Weights of a small GPT-style language model, trained from scratch on English Wikipedia.
Size: MLP 896 squared ReLU, vocabulary 2048, 9.75M parameters.
Each number is 128 + 24 x the weight over its row's rms, rounded and kept within 0 to 255. Layers, rows and columns count from 0. Numbers have three digits each. The size before them is the row's rms in percent of the matrix's.

# layer 3 MLP up, 896x224, rms 0.175, rows 155-276, columns 112-167
132:100181123112129099151145116130177113108162150154121141135163152137098108137142151123105131151117082116166120137132142102122111098146138144143177110111145169154131116119
046:119179105112131120115159147111176122136130100151106107145155163142113128121135094128122120124137117123145122103140148109123119181120087070101136121173107136088087099075
132:133092159116132129147126114125093168139125132108124134114131108148130086087112128136133142119114152108099125143151084168143133105127156133082194138136109149116131113137
119:140112115110144116120144087163126158149119090123140115166148107094159113102134132140111153148122153125112124146161074118111112125129106124133122107125115108149072123159
067:118117132146106080111148151098183134123128121132147142123108103103144134182138063162132144153151111140124102141100169146118185138100124113091149147123144158102112123098
130:104117106164143115139162160146073120112182148135137134102122101120136149115095127114132110126123130089137132176139081135153134105188170134117151080136145137092104139167
057:102126097092117109138136113159135103117125086084125128089138110141134136151125107121070165127121110181095160109124137129112151142126143097109125108148141103134178142139
126:107116131117099111151152105105153114156118124117110155118141139128130142124132138129132093111110120157132123099134124132137145141161142088127111135121149141132177127135
103:145107083157124148127130121167134154117116154125127134150137131133144132158129102126130116115158132125082127161154107128120153124082123149139131153152127080077154083133
206:108169134111134117118107129107131117114108112193088138119143140128086093113128148157130101130121183104136132104125149113147171127107114077158118147135101075142109123129
094:203135156137175131152136145050153146081144082140098104125142140090121091148122110176122136133124112103147121129142181143151118116160118114161147104129214117187136135108
112:153130125127129066133122161135136107136105134086102129138119148179180126096139127126105177124143160136108087122113146124117129156131125081119178143146192101136122121137
094:108159131116151099129101121114148099138183131158149116118128102126099096124116129114059105147118135137140099123159149132124107144155132070114154115128120144120138145079
151:124107188118102124119119143117153130140112135136141093107109126100074166137097119100145121101150132129154141074134087140099165199138139129123183091117144158137110133116
093:127126162093129128144158120126171135110127117108142112111163141138122126127056143088105100089121105117133179086129139124135151175100160164154146120115126140124124119128
017:174119167125111143100126136166150087115127122157125121145117143115116154148124130093142159151155134139189166118133147155118173211120135108135122131155108125147066129154
090:149153144083134124122138125130137126140156137094110097138143123100107177134130120115162123085132136122130117109128149098146139135142124115125113083121149121159144106133
053:116162117116145132088167139141106098143126134130123122127094118136160168186121129144058081138129123118186153094114168125155128110100175076154190134184125035118127100096
120:117153162111126121147121143158138115125150103136094148171119128164117139133170117113087110139125111113106085168210116123127128142115123089137132095138116163140147130107
093:085139203111129121145146149146133155110137119108112118144128117145120131118130097124103078136143117123152136138162101112105105111124137140100084109118117129140143133152
056:106125120127099187135176099126124102098150131123133134153168150121123120181132111142111131120084138084110105120151134125148145135117099092124147123094121096130141135130
066:127134145120106132106111103043172134146100091132133083179125114159113147131124156129119117122137129162113113146110173116080145192135074090113111113098124111108190133114
069:133133137135178149156115121141125117117130106095143132123116113131134128137156151103093113169148099110121098087124094162076123123134166118159130158128148105102117125127
114:123150100150156119136117160148135133134137207108134092135146059129145125138157141099123153120075094055118115079115115124125181123093110107125125157104148149099154113103
094:112095155152119140061142133129129132164112153135113138095111125117138128111163144094138114124130142123122095113118116127124099099132138119129111122145146141132112123147
127:108135213138130139141132129051157110123127129124098106121132130114134152118117178137119104143148116138130153124119131141126150114117139123121147014153075150123141155125
034:141139152105125122131136138119132117116150118170098148161126138145057143117160139182140147115136143100127143218114104124083141162121134076094158121175118143116099098133
133:105117095123166134128167139151114164118132102140145104115136092162148178105138178131149160133140092116134114099094103136162133159155158112094134097122169125127131139089
132:102147140119128121132123143135126113130165124102101132124068126093109182114118057188156128149152112120126085128122076171135088108140140115114133092127145130158149144113
086:094118136123168143102171126118128121122129122140125128148143154160144109084116125136085117180129136129128135151147151116109176135099130143096100121125132125161137143148
052:124142094132114126135156119143095144137129149139143124172157147167160133109146093133105102150116140145125122135182166100146170162124126076082165130134110119132149141139
014:146133139143112134142102144107147172131120083145113135109138140079122195112150128137093101138124112132136106131152112088081132138123121113127129116125126094125148121138
123:114089076090104116125117100127124151113134140113152136136115153083112157098104130142175137153133148161129156142128084127099174157123153089147116107162148098145169149116
109:105125115129157144143128122126086133103143116102159133117105126101162091114157180136157148118138128129135140154102138141115151172117141139124112100125125099110113123138
077:139115153134106112146139119139085114132115109146124162107101128167026105125109106144151117164146136122101114183140118146115174155163140096091138158112103130144136123120
075:112129116091109132093202149124141112123141131150161126155127109141117114123143113144066100134117129169167156140101116113138175114130155106097154129108135135122135150118
071:116142216128119150137133134144119178149085111179138118125125116136119167109146128108147151136153175114102131133126132148118139183118130166119118133117135097133149115171
146:132117112128151165154141154152075155107160135140155161126177152123117090115141100115131120133142129142142097137108155135166161150107172120143157093173172138151130112136
041:119153115169120159148087136095122114125131139120126149133140139127126158117114100089133136169137115101135107095135122125157159155137144109131153106145129158131170120140
090:162139170134127097108134121108130149115140108125128145168122162117147146158145167155159144120152127149119061147160121106141099163122175103115111192074153127152158128115
089:110138152130133135085139078105146115088095123160122119169105085130121095121166123120115114129056126160136097140111096105156094142177090102088112126157124142127113124121
053:149161219127150123154144125157158168128113106147122150177129110107140106112136132104105165169104141125090125132117149146103129170113105102140073092141124103121101169151
134:110089121123141134136155171107121121138138102139159147139145147114157088114197158135139118084130102129125124144133150117094096185132162128098133106115159211130103101109
113:126151136141153090104140106087127121136211150134139142131124131133099138121134151103097160125109132116123126134157118154130148110138181133149100131153134118123095091143
068:125109103130106150103174133160148133162119134122119122108154120119100148154099164141122149104101143122117139120138151066119106104120125134147179137181108161126141127092
101:149121134180171110115127090156133111162126091135111137103165156120172120184104122151069149104090158140146097121120110185094134109111160140105138111165154137104113141105
117:111144142178095121120127173129115151104135139091106130106105118174103154126104093101174114124124123139184086122139146141138141157120115105139144122140115146137160113190
056:113136139130147085155169171114116086103137148143136127130079142139127176144173153131146090138124100116138185118088136135154137111109060139169150140108103116115149133094
071:158125115116112087092085135098124165161091157120148116146133145137103115181131087115125124112106125124162116152143193092129126121134131124091137121126135142147145109132
044:140148141144147153149120130140112150092124147093143116147131157140121179129155127154135113136088138132131145148117116116145179131141125098145170128119129132110161152135
060:130118124156149139121138112156118148125123126074103106109133129136133126133107097116094114141119135106121148155155100156092123184112081133125157123120145111137143138113
032:136132128132114097116150169151127124147116138130141144153110118116147110122171099130132113116143148141112134179126137126097145189111157125141109111113117141105123119148
059:101161153135148107093188139116139151118179100145144145146125139092133102153135104140101156175123114147092108122134098109121141134106136103116142109151114151156125069091
045:124113114123146121122107137162124112109122129146111130138133125121130160119119159093124143140143096113151123089145098099052151133108090151115121150142133079144073090164
055:146132120117102136135170157107125165101135142112165129097139120113127126134136124138101078120115116089151132139160141125119175115109094107094151117103129150131132153131
121:157142139126144153166096118131104164131126128152149127119116122115135159113153147124161106141137140092197143173066104102122133106112136135133144153134164144140078101154
072:138144113181135122063139110155131105173076109174139136165164123125156136111102132158122080119123139135165090172121104070109103144131153073135126083138106120129117125128
114:151130164134133130147129140118135092153142129154128129112112115105115109105097116132136115127166149104139110102168136111109173133125124135124122083153115112153112098153
062:125142145076124167152115133178131168131155152133144108145101141121151147148123090164166121119122125131136087111128117116156202186109102120151113148172141133145145100103
079:101094218120106129135135123096153128096206124095143148121148148115155150111108108121135058139142167115163132153101116144090160141101142122110112112106128107108161124150
105:092119089129133146147112108111144178086135143109202137149138103116114103085129125140108109129113146183121095128143122146149143134119115145107139089122127130138124154147
047:131102153196093197089126111105133121111137110111136134122108197107109186122160140152100146184119094136137114103183129128151184150105145096097164131126100143133126120163
140:177086068153114136121146120112081128116128119095127109118188107117117067147140120127094118171138152124120166143145124153114136132135218098143123116150105122140121141137
052:093104105149111092148096103092097140161150131152130102110137120160119149149109149153145143126129106121167155107091118170092180119130110144121143125124137146122068145097
146:088124101099184148145093121115100141159139114132115103127135087125132106143131125146156091136142144081175144135117106105135110132107126117105128134146102145131182105111
056:109133103112092105146051091133145161100157105101142130142128144137091096158117104149061124099088101139152101096110138108144144121128133051120155172129139119123178161114
132:113135105108146109171108112071099176084116150103154181141103124133153113118094120145132116117141112116166104134131038068130133123157137120123118110097154123118137123173
131:143099145126124141135118160092058188137128122155132154125116144126131160117149154123102139106155113119146148149087153121115169185158143122094105121106127162157095137105
079:132110112178146153124143118060108107131158117061146128145155137130082097130130188101077103074137135122158142168096124144119181096114145124129110137139153101107145137139
121:096143108131178104156136124102100138055142130108120122103114131146148106132119101100135090100122134127100122133142066131147143106130114108116116145128156170139148111144
126:109121125114078103128157117135121104135138105141108147116101126141133120168100161096149138124129101148086083152156073142126148137113175127128112104161127123143166093130
004:138110148129122112105130117154119092086079122128130094105126122147124165111096117139081112172129149147120092116152143133045156157152126094114136104133135135122134139131
075:159142153135113116097144163124120141162153129098109152110129100119129095151149130169123139135094134133198107122152149153104146161137105141097148130152132130158078125092
141:142131145136089140143118133155125149114105142101089116130156155160098139114113119110158116093128131120166150083090077114125126142117174119146177136152133102140101130131
061:113133174130123152063133135135102177092114103132132138159151142132085124117163088151128152121127135131116119108133177108116132133116151144118134159112154149144149104131
069:170153135157130119152139146144162138124111118156140135121099141144167097126093211148150097166161132102205111088116143159148156153119125136113144112182155113138173152133
132:125119190142121117112125146087144139131124131127128132110101101149157178116093125158140082131123138137132134150166075155143113088118185136161113100135128140130138123154
124:146147129142164159156166091134101182117154111107138141136135088095140125112113127147158145140145128131145161162122130094165132134160168086136127132084175111134157151098
139:101104153168148102129060142155066131112137105156151144087136098121115150142142137116140113145170119124201120123159108157133133137105126050130137134160110145110132133108
125:132137119150098107161109112120077134133150122108124091110146122172137133128115126126112100144112148140101142133142126113132102144131163141120176114202069125142148147119
069:135132186130122150109126153160137119128112098135098136111168131174122130163140078136072089128143113120148123202130050110117170143143122061121121164112111146145116137133
053:116107161105168169088142147165125128136152118121144126126128113148090134125118097148082131103099189121105128125148094103132150109132137119128131127122121125120123136106
078:147135172143117091128117168150121107115094107085119112092142112143140116163158154122164137113125133142079185151114142115178118152102127102127128110139154135132139117097
055:122105119144131122110178134143124113145171116104134134119111125148132140125129168081080058155151135157085081123140150152105158123131116127106132129109171131102129115133
126:126136169121104128091172167151134119159166132127079112096125116125073149156140112123135130155111124116115117151148161124120119133127125115102122103127114111125122134138
072:140140165146097121115107122116141136129095110121129119133137085122077142154132145152123123125139151115128156181146128125112126104170129157098123127120131134110149164145
083:161155142168118165090097104135118152162120144111170140156116125097111131107090145118066131122140118117173108128151154133133134115121130132157127118125104134167150103128
128:082136128134129116142152130154118139103112141142137141160145119154129126116168105111144167147149100142134123103142092145142133144130155153126176156112124110165172135210
056:127126170174152125137142130072115093115139125075144129090146093103133143153172135137167101143115127134136100132068157147133175151153126093110135152121120085126146128130
087:110144143148105138101159112143103136166133124148089121143114126136124062110146163137112153127117145118159134129098106134140156132141132144137101165200094088130093122118
086:128153163156136125143135132156121104151121121095173129123116110129106170161183151128131138145139120101133105098086144180121152120132136128123120152164146145102151137135
132:104123124158153135119106123102159145154099155122146094127106152142101109134146110157119109149131175119173169079128118158131137170129121123102148107176120081084108130172
095:145152150101112143139141112155149140158125142123129080153160114143120156182138123120125132099148153110183107102093080121084098149132109122147097121125071088119111122143
084:160124132099146138119124147105128137132117101137125163123126151172124170116127140139127129126158123164118136147141125115093127124135140130123110105131138101108128110127
006:152108145112137124107156148129092122142148130136130126130121137142142163135083133081144120125129128132149075109165097122114131192145125151132106149151161138125137146100
021:138118162128137135142105177095103103127111115125113091125113102122125115148171118111105146132166136106127093104110145144161166117123173115156138115160149148127141124174
086:141156100135141136115140128106145160132132165117117131106123093141122075107122163153121125158106107130124161111131134113131155130135146116138120160131146150136152115104
010:118143138164143116133135125108117105128137129114182105088137150126174144091150141119107075115155119139153103121108128162129149175120136107113123125118141109086150097136
101:106110092115146096119122142151084145091101129125089148161137131097119155107143121108148132113091085117134126139111081127130148145135153126158119143115091135077157139122
117:123105147142128133127129110139121133120128090086123124119138171110143074171125185149123126135130132130112109181117147124128108185119114125111183106147140158126122140133
050:093095158163135114150135127108107123133197123152163129151137116125081161121180139104112125158118134146153101061129108136099144172142116126124105124153188136125123133084
047:124134162123132174129124134137130195124186122116110111137166138111161140145098109166107110135144149128152129121151099137119123145141114081114115129090096142122079123169
122:136103108147130124121115148122076101109134133094125108122113096126107114134132105144114129154118159110125111093145110146144152111115135124136168110105121125147110125087
163:127152127176195141150118126128141143115135126141118180120134095115102127104126081117155137101120172129204163137087144140169138130145111077125133112114125137085160112117
063:133119147140110152179099136133148103138156141122132134151107119118112104157153138131133110152146138094123136122146110122122204135122165102113188117121131120118145095115
139:100127142150159155141191087112145177125094128160136124121208111087106143135116121124129104116142117159125139180154118133157090102160134085154115088157181143082128164136
117:136157170120143130174127112145096131136141071130109150132107088153132151080149152153067103094140133120140106158154079139151121137124097157141140134116143127156118127150
111:117108114073176128122100141081082099116135142091163173119130138135111112150161168124135110140095113122153172110121140110106115144129169062111131105169151143122127139114
147:094100119160131119145158162144072123104137119157149110102114119118115118133132105114124138111119139094161128136159095147115127166129164130122152142091129135117141097130
049:110136103176104122130153137074117071128108149111139104148123133133129156127165110153140122107151133098131174137077129107127130140132130126134161124084140152151121111096
038:082125156154128120089132141118104142121127122178145131154143146121154120150139045182084098147120100147152121134132140155156237149095140130115138129169125087160125120098
106:146166117108097112153124162129143124119134115110108101128174121135125094110132144119080095157120147105134155141108134127124068162119132120138150119145143118134110146124
102:117124175143140105144135117124156112129128122112111120121155121150148125140165099135140077142103143133160112110104151111169135175131147128119163105125102126120116117081
045:138130110140155121094129099110141136168138110152150167099133111126115151175167138132131127155117139087118125132109094096133134129131136172150141114140120112120150119103
048:162145167123114109152161092091178118136160140113186153129115125115111095125162116153085140148137077112111130167128129118127138124105140110128075130148143151105130133119
062:131130102144125095138120130147121118063116128089115102181143121164077102146165143119113098159133137126139132145093152094122132131105089109128094122111152107107094112132
093:147135116135130110122137122138116185158140143115135145120118142128068173122169128125130116133101131142080105080092119154098085099138085131111151136115156145150148101133
101:123126207126132116054124170129143123104164137123125116107118137114092103129170108115086116123118102140156140136111087105123083124139125110143089144124112127125101139148
080:141078154172123190108121107157111103110140140153157139096117128142091171118105133138150140140100151121125157114128172105117143125150173158112113125134150132087113146177
076:120137156158129111122129113134109132103175152111145121116128108143152134132108126154128037125155100134161116136113112133114180093120141133117121131147157125121147133125
105:123071130148107097157134102122150168093126122156117119122099131140202137123158109108116091154128154127131149146080117163119133186127141109141150154146121158100106117075
122:153125131117087087119125084097148128159134115134123163164151112122101162125121141108118102080136088090155079174114135103153096144116129117093131106134143156136095133145
# layer 3 MLP down (transposed), 896x224, rms 0.365, rows 155-276, columns 112-167
126:141095142127132150137152123092146113125151120127149110070133111131139125117125149128130160114127172121121139121115142103114086125166105151163124099102176151074092140097
041:168153133115084138116116131167153103106148125132126120138133120148154148086162131142091098123092142145127130167133161106171138122106131155110157129210105122139109117160
111:134097201153153126134099122143117139167136149117138146073106133098133124125124135108128107143185121156127106161105137132143134139147102118117155123141138147117175127089
110:089127112107147112117104127175103119115138122109121115137146102113140123125136165145117111116138161101140116128130148136117101123138059213155143145154100144159156122144
079:076118146159145114134133087113151161122147139123174132113155051126123139103129159076124109100121114115137160101132146111095160122120155113139110097120119100166110144079
111:124188142106145167136082135107140094115141131138156143115090108109125093083142107069153165133136144132142130127104161146108093189112133141103104134110132135171130129092
044:133048105141124100135116138145132108136118100109139118113149142055146084156127153164152115128150105114119125121126115125151145088115120126116118133091138134107137106158
105:127136098157138166154119130075127150146156161124107095160131085110096162131132117158144124123166133135113149117110095134181109120106133144098120117109093142094114122130
157:113140097145132139148072113148170100119136167127114112137120159110103147122112134131160125094157152135116121134113136173173075070121134106106078141121100099116120128132
156:136170122120185111169113112119146142128102104130124148052114161138114100113115130122131134123102128142103132095120156106154120132085107094120104105137117131121095129103
164:122099136119138157149112138165150102142127147158122135126125128155159156106074122155099134091119140137077140147103113146066091122104099179142132109078124149139139172095
111:075123136079171150130168088122142131141121082133116123098104076161097160137127103118139110123136115104160140154170141110120131090134129129116100179127135106113101111142
080:139137141097148145094124109117146149105149129114136150115146080141153157123126138136162109130173191055124114151097135148135119170138116124171129124137124173173084160143
131:112104125116138153150133132123099114173138121095096094112146113140149118135076133120115148124123105161072176112120119146116105156078109170109131132186117122118122128154
089:131097101157144123127113139112163147139165101151073119130067099155133101114114101136159144155182140113109154159144140182126098107168137144134143113110138154142102143112
015:124120137134136130132146128177158096148100110144153120139126113122087125149107154127166122101139156114101140140130138163143098147100150146062127115122084152068123085162
080:105143069113126158139140161131180154145146134148088130121128120150141152152150118073120134097111111142117146172132131081141115135152120170150124150154098144139108115156
048:130127107089107182144114142089147115125126113073131127130142127156113130120134082109132106150107100120140099129116155122160114158117096141136103101143146107103128131132
111:110107151139161139132121134130123130058173112106110112088160095126164096157069111136116140152127146140117131136105121138146182134139117103102169164151130114116127132123
165:145130140112107152134154119127127083118163141148111160131120126111124075125103106120164147084129145162124140163113129136127075127113170110095130135114097114167106138118
053:125152097124059159136149114144119120130151152198123135120094093125155133106139104115089121153165098143121132158147153168124108117117127152154124089133111113138122161109
063:104151104098161169148095156172112147125152113090108129103119107165133176109143073112100132169184103083108125131137165167127170117107135122109085133105122148157128114156
062:147128108134103120130156139097154120125106109137139065114128152147110138102144140154138145137142162072153128139110152093126126107163133120103141095158121127113115130123
167:114166136141169176145127156140167146146126127126112088136101126112139126132101134099119162106122100128120127122105123123149141148110132118124104146103126085128090164142
139:101153110131114130150116124159164109129102079121113155105107095137155099090109117115144118107115133116132171099119163155151087114125094163120093142159140122125129148096
177:123160098106090111148125140186123150085133157129113150096091130138183107152111110155072114085138130128111098116105117116132143109167086117178070146091176162139118134128
039:089144170126155105175087107143105124102122142117102167118100193100118094136101162093136092138151120076132092115156125122169114163096112146094167113108148115105115140129
114:135142103116147101186093081150121145126120109124142109045139131120117141152128108114122206165154162146142198140091132118121087116093120147104141140092104175155141114118
115:132111107116125138130103129134132131101146150138194131090148113136180095120121116136112131111157113107115126154140140165157112123137140156118127142117107113137153143100
087:135164106111110172137113093141186101116108121144112143173144092120134170053113090149136116126172146145138151108153115118124140125121125097130154097127172144147108114128
038:090142120141075090142090104128131146132101103129129145084182150086177180134127128117100168126136087106120121122121140155102123117087145131137144158107125134153126129145
010:124172128116137129146121104111136142170120169110116133165136115096108079116165159130103087103139180146157124131122115121114134129125137152125111124162107116064123118095
127:166139152127143112149135159123119107127145136138151080137143141114127084116117163128142108102143110116152172128192104166132083068147117129135141110112152119143119129127
100:133157146101134114119146130123151071167119125098088154137117085162122163106149075141154128160128103109107160152135115119090121107129118141146129118148150138141134125131
073:128141101115084151089127113128112126151134148118130127089121095130120116093116170122112125108113108108120107160131140165150146078120138173123081109138135132098133106146
071:157115124118129153124116139104107109133126119061070108129106155113133126116123121172135125116164142156127149118097159126140146166114119155130152112149118090136158133104
054:123114130146144098125142137147138099131074132153148170114144135160160156115108099119117096117155155135153146164130118170158167139107121147122129166149152099111094104165
129:082142090144146139114128143123129119148167126107177127077150096113166114100142104100120125127160119138120128106106150104152138143117180181110099125106093173164095120112
041:163118139144095140142135141167138104159191147111104113166133101139106108138128117092109128139159130121160124115077116089131130143130103144106145117090106129117069154171
082:128174098101102129144085132140135149113108127124121127158101103090148123117100108122124110095125153095099186096167168152099031140145109143137110126125106132114099106115
166:111111076115157133127125107120171101152152111107123123134116137076162153132128149097158131136134097176122142138126137099128102106106117148113147119147123139142104122115
053:124123129132137144090106113148123114103141145178178118086134091136151139124135156150085089096099136089123160164083118125133117124153129148122121102125129121123126109096
108:132167125121088176139110116138115149130141128146128096146172097140126107185169099102147147136155108131149120149182124141130086166077153131147127072147117125179098156135
109:156117123103138144146137121143122115134108105109156164114120128160166081143120146126141130125149142108132097131149116164141126164161130126148120121141161116102108137116
054:128177120086147196119102082136176123091133138157144148142136129124150114099082107177128107111131153140133098168154130124174122073152128146148122147155201177099151151120
105:113128135114133156117106148124161121149138111142117120158124118087136120102155111127143164108148159162135157144081103139137086146140128122107103141168139106154135107135
109:128129151116132123148108099120089133155149144125167111072160142128109118115146113115144156125159141110127130086145127144144109116153124105120117117100184162098140160150
047:131096147079096097164169146165102175135142128153106155135138132113093128104147125066125160108154146170117131163128147115102077143130132141122120084140138115129135174119
078:124156128150125138155110139119115128111130152145143149119119107117094170121141083124151164087154097145132119086091140125142112126110109118106117167201135119103116110099
049:141113105121126153091147112093136140103134132119162102112094127108147139128109137104123133118146140171099117147122151118117190103164144149108130147088104121116106141130
064:121143119113117144089174117101183132178101164135161122153145158108117080152144116131109141158161105138128087117142122163116118125139108115173127122132119136131131116156
024:152152060145144100113102128091121146115110142135110095145119176118130138129132113113106138120144141159196133089157155110154125117119143113137188142074140125079130145091
056:067095155117075106166136106131138099131123125137114103152115155109155087159075127093153134117138110143114155130105143161127139147104122161162166125126136100106114105106
040:126174115163116093189109116065112159136162106134134135072141111146124148121072150120168117138147093094128121182135152139082091115102092122143139141117125159119121159124
059:116116155178136111115108131127091137101151124131139118059137110138136124062117138106114150138155086108114114133105119093140142130146142132134073143136112122151114130091
120:145142118109111158128126083146139138134094093118171103100126104144108102131125131085169151159111169134143142102128126152135115110129091127102116113135098127130099098115
068:170171119126162114139107139125132130136169141133121155133110126159135125128157145097124129142157129113138123122122154139154098105136120108109138144184151181127112118118
113:117123121119144172141129081141125107130168109096129130174138133133131151123148109106101155125092145096131084138135130147169085170090121121137123152106120097174159133129
053:115169101115150128145170141116139140140110126072112136102109085162102166107136120133090144131133127123121133115125112117105101148135170118152170152092151135116136112124
064:132136132153177139097137062166145120131105137148107086093143106106099134153134126117074145115144139149128109114142154138118133132176116122142144075123180133131141164157
154:136122113108117159153147136104141078126091111166137164112141105117137096119092103116163176104136069087131149104111100116115144145117145136135138123126165153127126140109
038:128110131123189119099156139127117124168111111097130128163124118123132132121095117141119096082154126131116139139134153116139138118118138126166178117101139157121130140132
127:119141137117126151140135138107076102086138113132127130103124125106137067147150138147124136110155139118090152134165158148173137124087127154118134090154088100167123146121
061:161065106117160126128152108146165102124137126088148125092124103088141092119143156161126146126137128157151131145066184134134094138130110110091146111101128112112131098130
120:134088118089141155166142114181150156138148102143123116113129128132149074129160118111162132059146144118132129148100105158146101110118119112143105097125135080141149117105
047:134151076136134124161135165123096172090154197129113136136127125109120173114128132116092161126114141138122100150157164132152140076146144116145086102094168150174094135170
112:117124120137136119165135103115106112139169091115123158095089100118123138134132126137115098107183151124100139138160143151144140116086134156135134150123101163107094136106
122:103139122116129105110145130124102110126118135146145119093131111158123116132072126126129118142109136102158164124127108116134182159129104145134118148147177110135118131130
071:151131151128154117125117131120084143149128126077146132090127127132078140151095109110135098114166128119147128085159118116128162147090157143120145100111132138091142188099
121:156090126158162146120116113098092128126118153101102102058114097114128180132132126113093137102111188163150109155140125162134154154095176169135146085145112147132102150114
117:130093116098186149189114143145150135114153131149138158143120140118104114117115096111114126173121119122133115129088132093140149074119149159146100139108134113132102106143
004:167127103136136110137130107175131110125156149112115124114135135106120115146132089107131167115168123130120107161125145135138152166165105148149106097134083102150103142160
063:122084129183174132116130105124148100137104109119146139135134160140140121147147153144149096144108118163070130121122147095121145120161144119105135120117144087118118125112
131:151105093165160116173152103125105152094114147106149087110142125150108117134149090094152162126177133119126151143163140125091113111140105113146131156115136135117131134130
059:139153136129135158121120114181090141089092099143141131116154120113078106143154120159138133165093163125160141144119088149159135126169191146164112109137155090152098113151
058:135132109145143157161147092102078094142082166092138108116125095086141148111139127081108122090093126102136118103163120110103163111089135135135142155119144091118188088138
119:106132181134153112124143114145128109080138153152153160134148108098146166100128138123112131085097108152128176137127103125135107096110130141123104158117157130122124123101
106:126113089117139160138135138148121158103154107142137111055103119079101084112099149105137124115142166108120121113125108126159118138125113116164139075127096135136127150107
131:132117124153161092134100112118168171107085115151129102095096093137125113113117183102113125136178154152171121146136106176093142117176124114182086160119140137130102143120
103:107114147162109114183133105149110122177169126124147160092122117090132117146128117122137076137151138173108155109144139134152109102112103142127121115117147147152125073120
065:152080135129110120184135098099100161104117155141166138154087112088135152109156149111131114140127136109133106122141119095166107133120139141127137127103105135117165134095
058:141105136124096126127157150108120171127150097062110115149119116114138124118071094102163125115131095142101117134121134132128151113120045107142179169150149128127184137096
073:127168132135164116132117072123071124129149149117154173109105126104122121197139122118137115145124151112161120127129131093162118083167127189102128161152096114143134119111
051:137127144142175155099132158109170125153134161083183156137159159130155053131115160132080116140133147127087115129127143143117106127088181134130115145107104130129142140085
183:119136106116149119174130140088140141139112127143118164105107173104144122136127118096155168096121131122081143100111116128090149091122172180163080113100126102111121108105
064:150146123139107143133112105140125152122145138113093132114106122083120152096126159143191117114147092108159154130132136126097095112163093179103120101124136136150103109133
144:106161122119137135178095136158130118145093131130103132123120114085114141084102116127099164107155115137112082124125152126140110125130124149176115137099136136117132125098
107:122144090137124148179154119170092115107144079128085156135127099122100114130130117133160152110139143111147106148134131158177156124149112163136148130136152132120190124120
051:121125133134170099087148104160129101156118117146130152091129166112135133090109130146158092156177092099125148154128141123088091124143098165133149157112150123128146136109
085:176116099138089193144111117163146126124112144121079160110153140129126160142113122087130125092110147082109069125197158153135146181129156101155124149095138125119160116102
081:130143155128104135134128111146122099126140129117118125112110095080136151143142102189141146103112128092111161112090133153109097134069129159117171113123098119140101131086
121:103163168100153138085159082166154138131161111139123124103170121162113129127114107145133139096142143108161118146117139120106091107092123120129155112136095143126101125119
088:145120124116142132116121139112163113117100105134156088119111117171140128096131135130144139093125135124099146163158110152115107095129119147147172125104115105089109147172
149:124147135116160149159093102160127140104088121150104145121094127147162089109125151115168165142128113133094177149110124154145109091147120136126096119139112106086146137146
005:136090119126059094168094125100140097105161104091109140087144141090147118165110150119123163172129168139112171131107156151124167166127113082126159085074106134143109124149
017:113136110115127115113083127119111118149123119123080145141103112174107109080132082132126135113111119121134141123142132128154142117105105156125112097141135119144115100141
072:145075154122086122116086104127148138126169169104107155116163152103137110146131134135133130094189103169118132137151132109169120147116121116110129113098139131131091112140
009:134106117118152144120129084082147080153139164152112145146100147111087145107144141142159128102115116104078086120118103125135088138149112147159137124115150139157126158108
112:144177133090160141144117168131137129138119110144111137118155139158126067114114092118134122152181128111097133178120116131130114144129091098124145083149112120175104181085
103:109137099132132134132187136186154119133160162141112130104123111076166149125125131091122138139142110151146115132131155124145168095130113123132079115183101117167115151128
053:121133125107172134122087076117140179151160116124110099142149199129153097144129077175128170110109115148125107134122143112138093120166144132091140163133125118139130165128
034:117156140149161135146140127126134133108109118107099071138089149164144096123114132126177188132130107134119117100131173152138117128121139158100142159105108142121096129104
110:166143130115125094138100137120119153109095110169169148106162157092183120085147129152179112107140109123176094117155131127145106100156141133124094143098162138167117103101
122:165132104107145137164131116136115147142141116144112127096134103125119086108138097080141129128128153136111167160144104150180101120155143141146080119195112132106155147126
062:144178113114126103092130117145156099168145130132156098122159144121143147081138131120102160141126135126115136137110094093134103104125093158119139086124049140127154096100
119:110096134165140102135116142173135126164127130132121086031131111156116077110110149141119160158134126060125138076152126150142143116122124105141078123117134162146136153128
112:127118153118127109107082132097125127155145059139141137056108122139100127145103086144155144137116134149115127106141101123091126112161100130098116116086120135123139123135
090:120141100106195138134135141119133147122125099172108127113152117164160081109143141132126119137147148074120145087162119145104111141150118130162110110125152135156141121119
128:122128105126143092148092104141118102125168136126120118127158073142113159113151077113147127102156173114072125115135120125150131114123120182136133141158142122121129133118
053:142120111125157109144081126159114167183100134140165107120105128163167126155128148127118163119116157113120123112162121136100109126134099135136155091157182096130115139110
039:113097183116089123133124154092098125082163104119127158107137117156121158114124156142140157130108110101129126136174122129161150156143128126141110115109171117107123148109
103:133109154138099137131105083120158147126090150135157142145085103124128157128094106101105107111157146151142115160130116095097159104118106134168091128117125175129140170140
077:143137143142130136116138088096163114165151147120180184121148127174129108098096141137160114164163138132116092066056113143134076146163154116145136136142131095104139153115
055:122126130139183129169104129133142148096133092086107119102104133131110133100114132117140119155086080129079152157113099138133127124118137143128118131113131155167128102150
049:071141130129171110161104124138146173127139139178116140133114124148153153149115114126119114092145091138109119127135130121136115157167160102103109185127122149128130138133
056:091130158115119121127085083112160124123093111146123157121123186108132110162117108105135119135147133125088132106146103166145135145103172129157137150119134145123104095127
091:155166061106112097187135091169169128167119123141120132091120097111106115127154174125174122096138118122102151133141117123127122170104118117138119146127153107158120174142
078:143128098142103119115125112158144164122122111127129118129067100163096140113111141085116135100164132122166144124112195125143112142113070152171146150152130129158106153125
075:127146120111109148134157129131116178148111136131137130114096122140126102156122102183083125133139118132128138144136090128152128153126143210106095119104167148191117118114
080:141155102144132121156127133117094113180133141166139138097178127097134153109132176104130119079119132151103160127079111148105112109113124156130086126120122126129157129124
101:119183140093118113162119101103088122119096103143086120113105132083132071130122080120149168134126132134086118100121137135130096160125142124124164115131141128133078137135
107:134113116142172114161150076119119125143158157110128142103058121073107117103143149141130122134160107161130130142139128134128131124148116141146135161117141111139107103147